Each number is 128 + 32 x the weight over its row's rms, rounded and kept within 0 to 255. Layers, rows and columns count from 0. The size above them is the row's rms in percent of the matrix's.

# layer 8 MLP up, 256x96, rms 0.204, rows 113-129, columns 0-95
size [ 99 104  96 102  98  93 104 107 101  98 101  95 111 103  98 111 102]
[[134 101 127 112 114 131 109 143 150 120 167 186 177 106 108 169 149 121 144  88 169 137 113  76 190 100 139 159 160 155 114 142 103 119  98 104 213 128 132 116 128 115 128  98  90 165 110 130 130  94 165 104 120 119 153 147  81 167 137 138 100  56 174 110 102  70 188  98 161 117 124 110 152 172  63 124 125 136 159 154 183 136 104 133 131 117 195 131 177 185 126  91 117 159  73  74]
 [ 79 189 135 200 104  70 106  85 148 130 132 109 129 157 205 149 199 124  90  75 139  99 123 119 165 111 118 122 103 100 162 183 135 116 113 135 141 172  99 114 119 144 120  65 183 126 110 140 108  92 141 121 146 157  78 160 107 161 119 145 132 160 187 130  74 130 109 102 104 134 152  60  65 133 108 122 160 159  75  67 146 122 138 156 113 143 134 141 120 124  75  99 166 147 138 147]
 [ 96  97  70 144  81 178 151 147 158  91 100 140 156 138  73 100 109  93 159 152  96 127  94 134 100  88 111 148 151 169 124 140 115 142 131 105 125 146 134 119 142 145 134 100 139 127 115 112  63 167 138 126  82 129  69 176 187 177 155 139  99 110 167 148 127  94  69 127 156 114  81 154 169 154 126 122 112 110 116 106 141 152 147 133  94 185 195 172 162  95 172  90  62 157 163  53]
 [119 133 114 100 153 113 156 159 134 123 190 124 178 176 164 132 158 151 129 101 201 128 106 127  72 121 157 149 112  96 142 176 150  91 109  61 137 138 129 148  83 142  61 141 104 195 149 133  94 173  95 153  62 136 163 128 125 143 141 175 133 146 115 180 107 109  84  74 123 119  94  99 152 114  89 136  87  95 150 176 108 139 150  42 156  70 110 158  88 144 126 157 134 114 128 131]
 [108 127 167 114 123  73  51 100 151 182  89 139 139 146 129  89 127  94 148 168 152 144  92 132 130 120 111 170 116 176 127 136 143  93  96  50 108  68 177 144 100 124 147 119 114  98  84 202 143 170  96 135 147 127 120 125  85 142 168 114 117 114 115 136 142 153 110 145  27 157 132  89 140 159 190 113 159 139 109 138 118  99 110 125 190 108 174 179 140 164 144 102  83  96 118 136]
 [115 167  51 126 209 161 132 140 164 173 148 148 121 107 150  84 166 128  94 161 116 148 126 137 128  57  77 174 153 196 117 137 137 136 186 104 131 149 102 162 108 130 101 136 132 156 109 135  76 152  90 177  73 146  89 114 130 111 157  74 118 117 181  86 151 129 130  76 112 160 117  80 128 148  96  95 183  83 122 119 139 137 180 118 114 109 121 153 128 111  75 128 176  88 108 128]
 [157  96 123 121  78 115 193 155  96 147 157 126 160  98 139 145 177 217 130 165 114  64 141 105 207  64 108  99 148 151 161 142 136  87 192 166 100 189 172 130 118  91 135 140 136 151 121 115 155 126 107 166 103  96 126 100 124 153 146 153  99 141 159 119  82 129 126 143 189 111  98 129 113 139 157 169 150 106  60 181 117 152  85  86 120 115 150 151 108 151 131  89 131  88 106 131]
 [134 157  91 162  92 145 101 147 156 137  65 155 113 157 109 118 124 136 169 184 183 142  96 139 133 136 143  75 172 106 126 120 103 145 128 117 209 152 164 188 162 127  97 107 150 138 127  82  93 114 128  74 158 125  89 125 106 100 139 175 116 156  55 172 162 152 170 132 102 106 178 100  47  96  87 139 113  75 171  66 151 104  97 139 109 156 137 122 149 120 142 102  96 102 140 105]
 [ 99 134 153 119 158 130 119 129 124 112 171 120 101 159 121 137 207 144 121 174 118 178  94 116 183 117 120 141 140 157 114 108  99 134 133 117 179 122 184  74 154 121  92 139 124 144 178  96 129 149 125  90 144  88 101 152  94 146 102 176  91 121 163 137 120 101 119 136 151 157 146 124  53 139 186  96 106 117  73 166 140  53 113  79 130  50 112  87 130 108 150 155 131  76  99  47]
 [135 188 105 145 134 188 180 116 135 104  73 102 167 193 132 108 186 129  78 153  91 155 103 146 195  85 123 110 115 167 111 148 129  91 105 165  86  52 126 155  68 128 131 145 135 129 117 155 119 154 113 109 181 122 144 118  93  98 160  99 145 123 127 148 142 116 122 120 109 145 119  94 147 125 139 171 222 178 155 140 153  87  92 114 144 151  90 130 149 153 154  95  95 167  78  86]
 [143 134 101 104  94 144 104 150 112 120 152 135 102 123  65 107 131 127 140 115 178 144 146 114 101 136 113  99 178  99 120 124 140  87 152 173 156 121 176 111  86 114 181 169 145 115 149  92 137 117 129 127  73  93 133 161 125 171 136  94 108 111 154  90 167 164 139  72 155  95 163 170 211  61 159 188 100 170 168 153 148 129  50 100 107 109  63 136 191 125  94 101 104 129 151 118]
 [ 80 117 142  93 131  87 104 133 135 104 115 118 148 159 143 137 150  76 140 120 136 106 139  83 145 115  73 103 168 214 137 129 157  94 173 145  71 148 154 130 160 156 218 142 120 147 125 123 133  68 125 141  87 120 129 156 143  95  98 138 203 156 132 123 174 137 137 156 145 138 127 162  72 120 114 118 118  91 201 149 141 143 122 139 182  66 117 138 107 132 103 129  64 168 164  59]
 [ 80 120 126 104 115 132 126 176 110 155  79 174 139 153  81 157  95 158 123  91 113  85 144  86 122 111 115 110 104  92 144 133  90 126  73 127 163 130 200  71 132 144 128 124 110 101 203 128 138 163 142 164  96 119 209 128 194  74 127 160 152 118 133 119 143  96 143 125 169  89 141 108 141 129  77 165 148 113 170 156 204 164 161 115 143  79 107 164 132 114 122 168 181 135 173 103]
 [ 76 134 198 138 103 170 160 134 124 114  90 159 100 135 130 162 114 146 118 149 175  86 100 175 110 104 138 152 140 137 136 153  97 176  91 159 119 143  85 203  68 140 140 203 159 123  86 114 137 162 159 157  91 147 142 145 114 157 102  61  49 122 145 124  86 101 129 130 162 155 107 140 104 134 128 189 158 120 130 158 185 123 112 150 101 106  73 159  84 118 160  81  87 129 153 140]
 [220 209  81 131  94 112 120 137 189  86 114 154 100 113 116 168 101 134 116 106 124  79 117 140  47 160 146  69 153 104 102  84  95 168 119 162 123 105 155 143 167 154 145  96 149 106 176 101 111 156 108 104 141 148 160 151 165 113 112 128 157 100 141 169 150 107 122 126 169 116 144  86 143  83 151 145 175  89 173 159 125 105 167 129 141  93 171 131 156 144  91 100  92 182  88 123]
 [173 173  87 116 137 174 114 129  63  89 122 115 137 145 131 109 142  99 131 174 105 134 133  73 155 149 160 151 122 156 139 117 156 131 145  92 124 117  88 147  51 118 115 100 195 131 145  53  92 114 124 147 145  91 165 129 176  77 145 160 114  99 117 155 136  73 115 189  96 149 108 148 136 138 167 108 135  60 152 115 115 164 156  60 156  98  82 162 125 161  97  78 172 110 146 175]
 [161 122 104  97 107 171 150 109 119  73  78 141  54 127 103 134 153  96 168 141 138 174 116 133 144  89 159 154  92 138 140 109 137 119 118  94 115 188 148  97 177 170 115 127 154  99 133 176  91 163 140 139 121 119 134 144 156  79  86 158 134 201  72 154 115 168 162 158 137  45 144 113 168 132  99 119 156 115 157 127 104 134 173 101  78 110 120 178 137 145  75 104 110  68 190 107]]
# layer 8 MLP down (transposed), 256x96, rms 0.207, rows 113-128, columns 0-95
size [ 98 108  94  89  91  86 109 108  99 104 102  97 107 105  89 112]
[[126 149 124 173 146 157  58 156 156  86 113 106  76 145 166  79 127 113 114 108 144  98 186 146 139 122 128 102 184  80  93 128 147 103 132 141  85  99 107 105 128 148 149  85 156 135  92 167 133  84 165 152 109 116  97 114 212 134  98  78 146 121  86  70 141 205  76 154  62 146 121 167 133 131 156 101 165 135 119 101 125 150 101  98 135  69 104 104 111 104 148 150 146  98 128 189]
 [159 139  81 138 123 122 137  84 107 106 159 127 142 134 116 117  88 161 135 174 167 102 155  71 129 135  52 145 115  91 133  95 116 102 135 124 153 191 111 136 100 117  60 126 135 205  83  95  70 143 137 151 152 104 175  94 187 138 126 168 108 114  95 103 122 132 130 171 174 161 159 152 184 161  80 137 144 106 145 113 108 213  88 104 170 110 123 117 109 154 174 114 135 133 174  85]
 [172 103 139 155  72 116 216 115  92  92 128 134 189 120  89 107  76 186 150  96 130  96 109 135 147 115 118 124 151 107 163 169 150  85 162 112 150 136 122 137 125 145 172 144 210 150 134 154 124  75 155 132 149 167 149 183 111  72 131 143 106 130 207 171 100  96 124 115 174 114 100 152 107 148 152 123  78  78 103 114 145 122 135 160 132 147 181  94 143  93 132 116 151 133 130  59]
 [ 90 117 206  98  90 106 131  85 100 146  94 126 100 123 150 145 178  85  72 152 156 180 143 186 135 159 148 136  69 159 164 153 112 152 126 181 134 145 114 137 185 159 120 181 122  95 172 141 146 203  61 155 130 120 164  94 120 143 101 111 143 101 155 127  87 116 145 129 106  95 121 126 158 119 157 110 139 114 150 132 179  93 113 105  74 107 149 167 100  84 139 194 120 185 127 157]
 [132 156 159 123  85  91  98  60 113  91  95 168 156 149 152 124 124 123 153 149 156 114  69 133 128 112  94 157 177 107 128  86 165  83  52 144 138 197 111 148 137 141 162 139  99 141  69 164 186 169  85 153 136 125 121 105 120  78  66  80 110 142 145 166 154 128 173 158  64 148 145 137 171 136 142 175 150 174  67 146 120 142 146 124 104 120  93 116 123 139 131  99 136 101  99  72]
 [174 111 164 152  71 135  96 146  82  76  99 123  99 170 151 200 129  84 137  72 135 130 116 104 110 192 105  85 142 154 139 179 163 176 113 174 135 146 138  83 138 135 140 110 142 127 142 105 118 179 121 142 155 112 138 210 106 129  99 160 130 135 117 153 117 151  73 181 128 138  71 119 126 166 158 143  57 115 174 130  59 122  76 110 136 188 114  98 124 110 162 107 119  98 129 132]
 [121 176  89 154 114 143 123  54 113  97 139 167 104 225 127 130 110 114 116 120 109 165 122 177 105 116 124  90 144 138  87 181 172 157  94 118 106 114 122 119 132 174 144 107 138  84 122 136 118 140 165 142 163 123 174 180 128 106  49 126 152  61 149  96 117  85 114 140 144 105 154 104 170 117 150 118 101 162  94 161 120  67  80 116  98  91 144 131 121 153 176 105 117 160 214 156]
 [162 159 126 114  63 153 140 164 105 125 112 123  96 193 160  87 169 130 119 113  58 163 237 152 163  97 169 138  91 102 122 115  96 121 120 122  72 114 153 147  76 173 130 149 114 160 142 107 138 130 130 108 106 104 120 166 130 125 156 126 126 100 124 131 134 101 121 122 153  81 177 122 170 111 103 115 140 150 117 142 155 156 102 138 131 124 115  53 181 100 160  35  61 104 110 128]
 [ 73 110  52 175  99 149 134 120 128 165  98 160 143  94  94 202  72  97 106  73 124 100 163 138 149 107 109 113 132  86  99 112 183 129  94 167 113  86 182 123 157 134 139  97 136 167  92 109 163 131  95 134 106 120  68 134 155  88 153 139 152 113 161 115 123  99 156 100 112 150  99 124 201 174 113 139 115 143 182  67  82 159  86 146  96 116 181 121  94 131 136 100 157 127 134 173]
 [ 63 109  95 130 134  49 132 114 144 114 168 174 166 113 164 107 121 176 148  96 113 100 103 102 122 164 156 120  77 136 147 125 140 162 183 146 144 108 139 154 108 112 121  94  61 131 171 109 176 120  91 150 131 134 160 104 107 140 164 146 145  86  53 167 117 114 138 121 105  91 145 135 121 139  99  86  93 183  55  91 120 116 107 121 159 107 168 107  91  99 120  33 158 130  97  87]
 [ 73 179  84 106 134   8 136 103 126 169 107 107  90  69 150 122 126 133  91 197  77 183 136 172 175 170 105 162 162 140 180 141 167 137 118 143 122  95  86 131 128 159 113 159 148 123 147 150 106  80 113 153 100 116  82 162  78 135 134 118 108 141 176 115 128  71 101 132 179 158 110 141 141 166 180 148 171 131 142 108 109 150 141 128 117  94  96 114 106 162 101 136 147 135 135 138]
 [119  89  94 172 129 154 161  82 123 152 140 106 129 112 148  44 130 165  97 152  96 153 132 155 164 122  98  92 102 101 100  86 108 169 105 120 169 118 126 140 156 117  72 129 119 118  87  88 117 101  75 139 181  98 114 153 132 199  93 148 119 138 140 120 142 177 159 169 116 100 148 105 185 119 122 124 226  81 189 108 125 166 102 134 106 144  96 148 177 107 126 158 151  69  83 130]
 [156 143  60 113 201 117 108  84 100  79 130  96  79 116 166 134 115 115 197  70 109 151  78 117 145 143 117 175 112 116  80 135 131 120 137 107 130 155 156 156  91 136  89 149  91  76  38 154  79 168 155 119  96  94 161 126 110  81 154 133  76 152  95  96 110 151 112 122 112 116  94 176 113 133 177 114 132 120 116 170 113  93 118 142  82 110 128 130 150 101 184  87 119 163  94 149]
 [169 127 166 133 135 123 155 118 125 119 139  62 188 144  82 155 141 144 111 159  95  99 147 135 132 123 161 163 179 110 171 148 175 124 151  65  88  70 131 101 152 136 115 123 141 119 108 147 134  72 106 170 154 224 107 114 119 132  83 126 189 191 146 142  72 173 145 116 102 115 133 176 117 105  97 148 158  68 140 132  90  92 112  80 155 123 145 191 123 148 149 159 135 105 166  93]
 [118 139 113  99 157 131 129 158 133 131 168 121 154 147  80  52 164 151  89 119 155 112 159 152 138 102 141 198  96 161 114 174 125 107 131 185 127 156 155 183 146 132 185 151 130 123 127 157  88 127  70 146 163 100 126 136 116 185  84 162  96 129 142  71 145  86 165  65 131 129 155  90 110 103 155 103  54 181 170 153  96 156 166 123 166 151 143 104 116 113  85 143  75 138 147  79]
 [119 127 112  87 104 116  77 170 115 154 160 145  79 134  83 145 129 126 158 155 159 114 132 123 114 152 135 125  98 105 172  99 188 117 113 165  60 108 129 150 141 198  93 150 109 165 121 101 133 185 120 129  81 188 175 141 128 106 151 138 138 152 103 113  71 152  79 118 156 185  38 172  87 181  83 178 103 169 100  98  87 141  99 142  92 104 135  90 138 124 159 100 131 156 129 132]]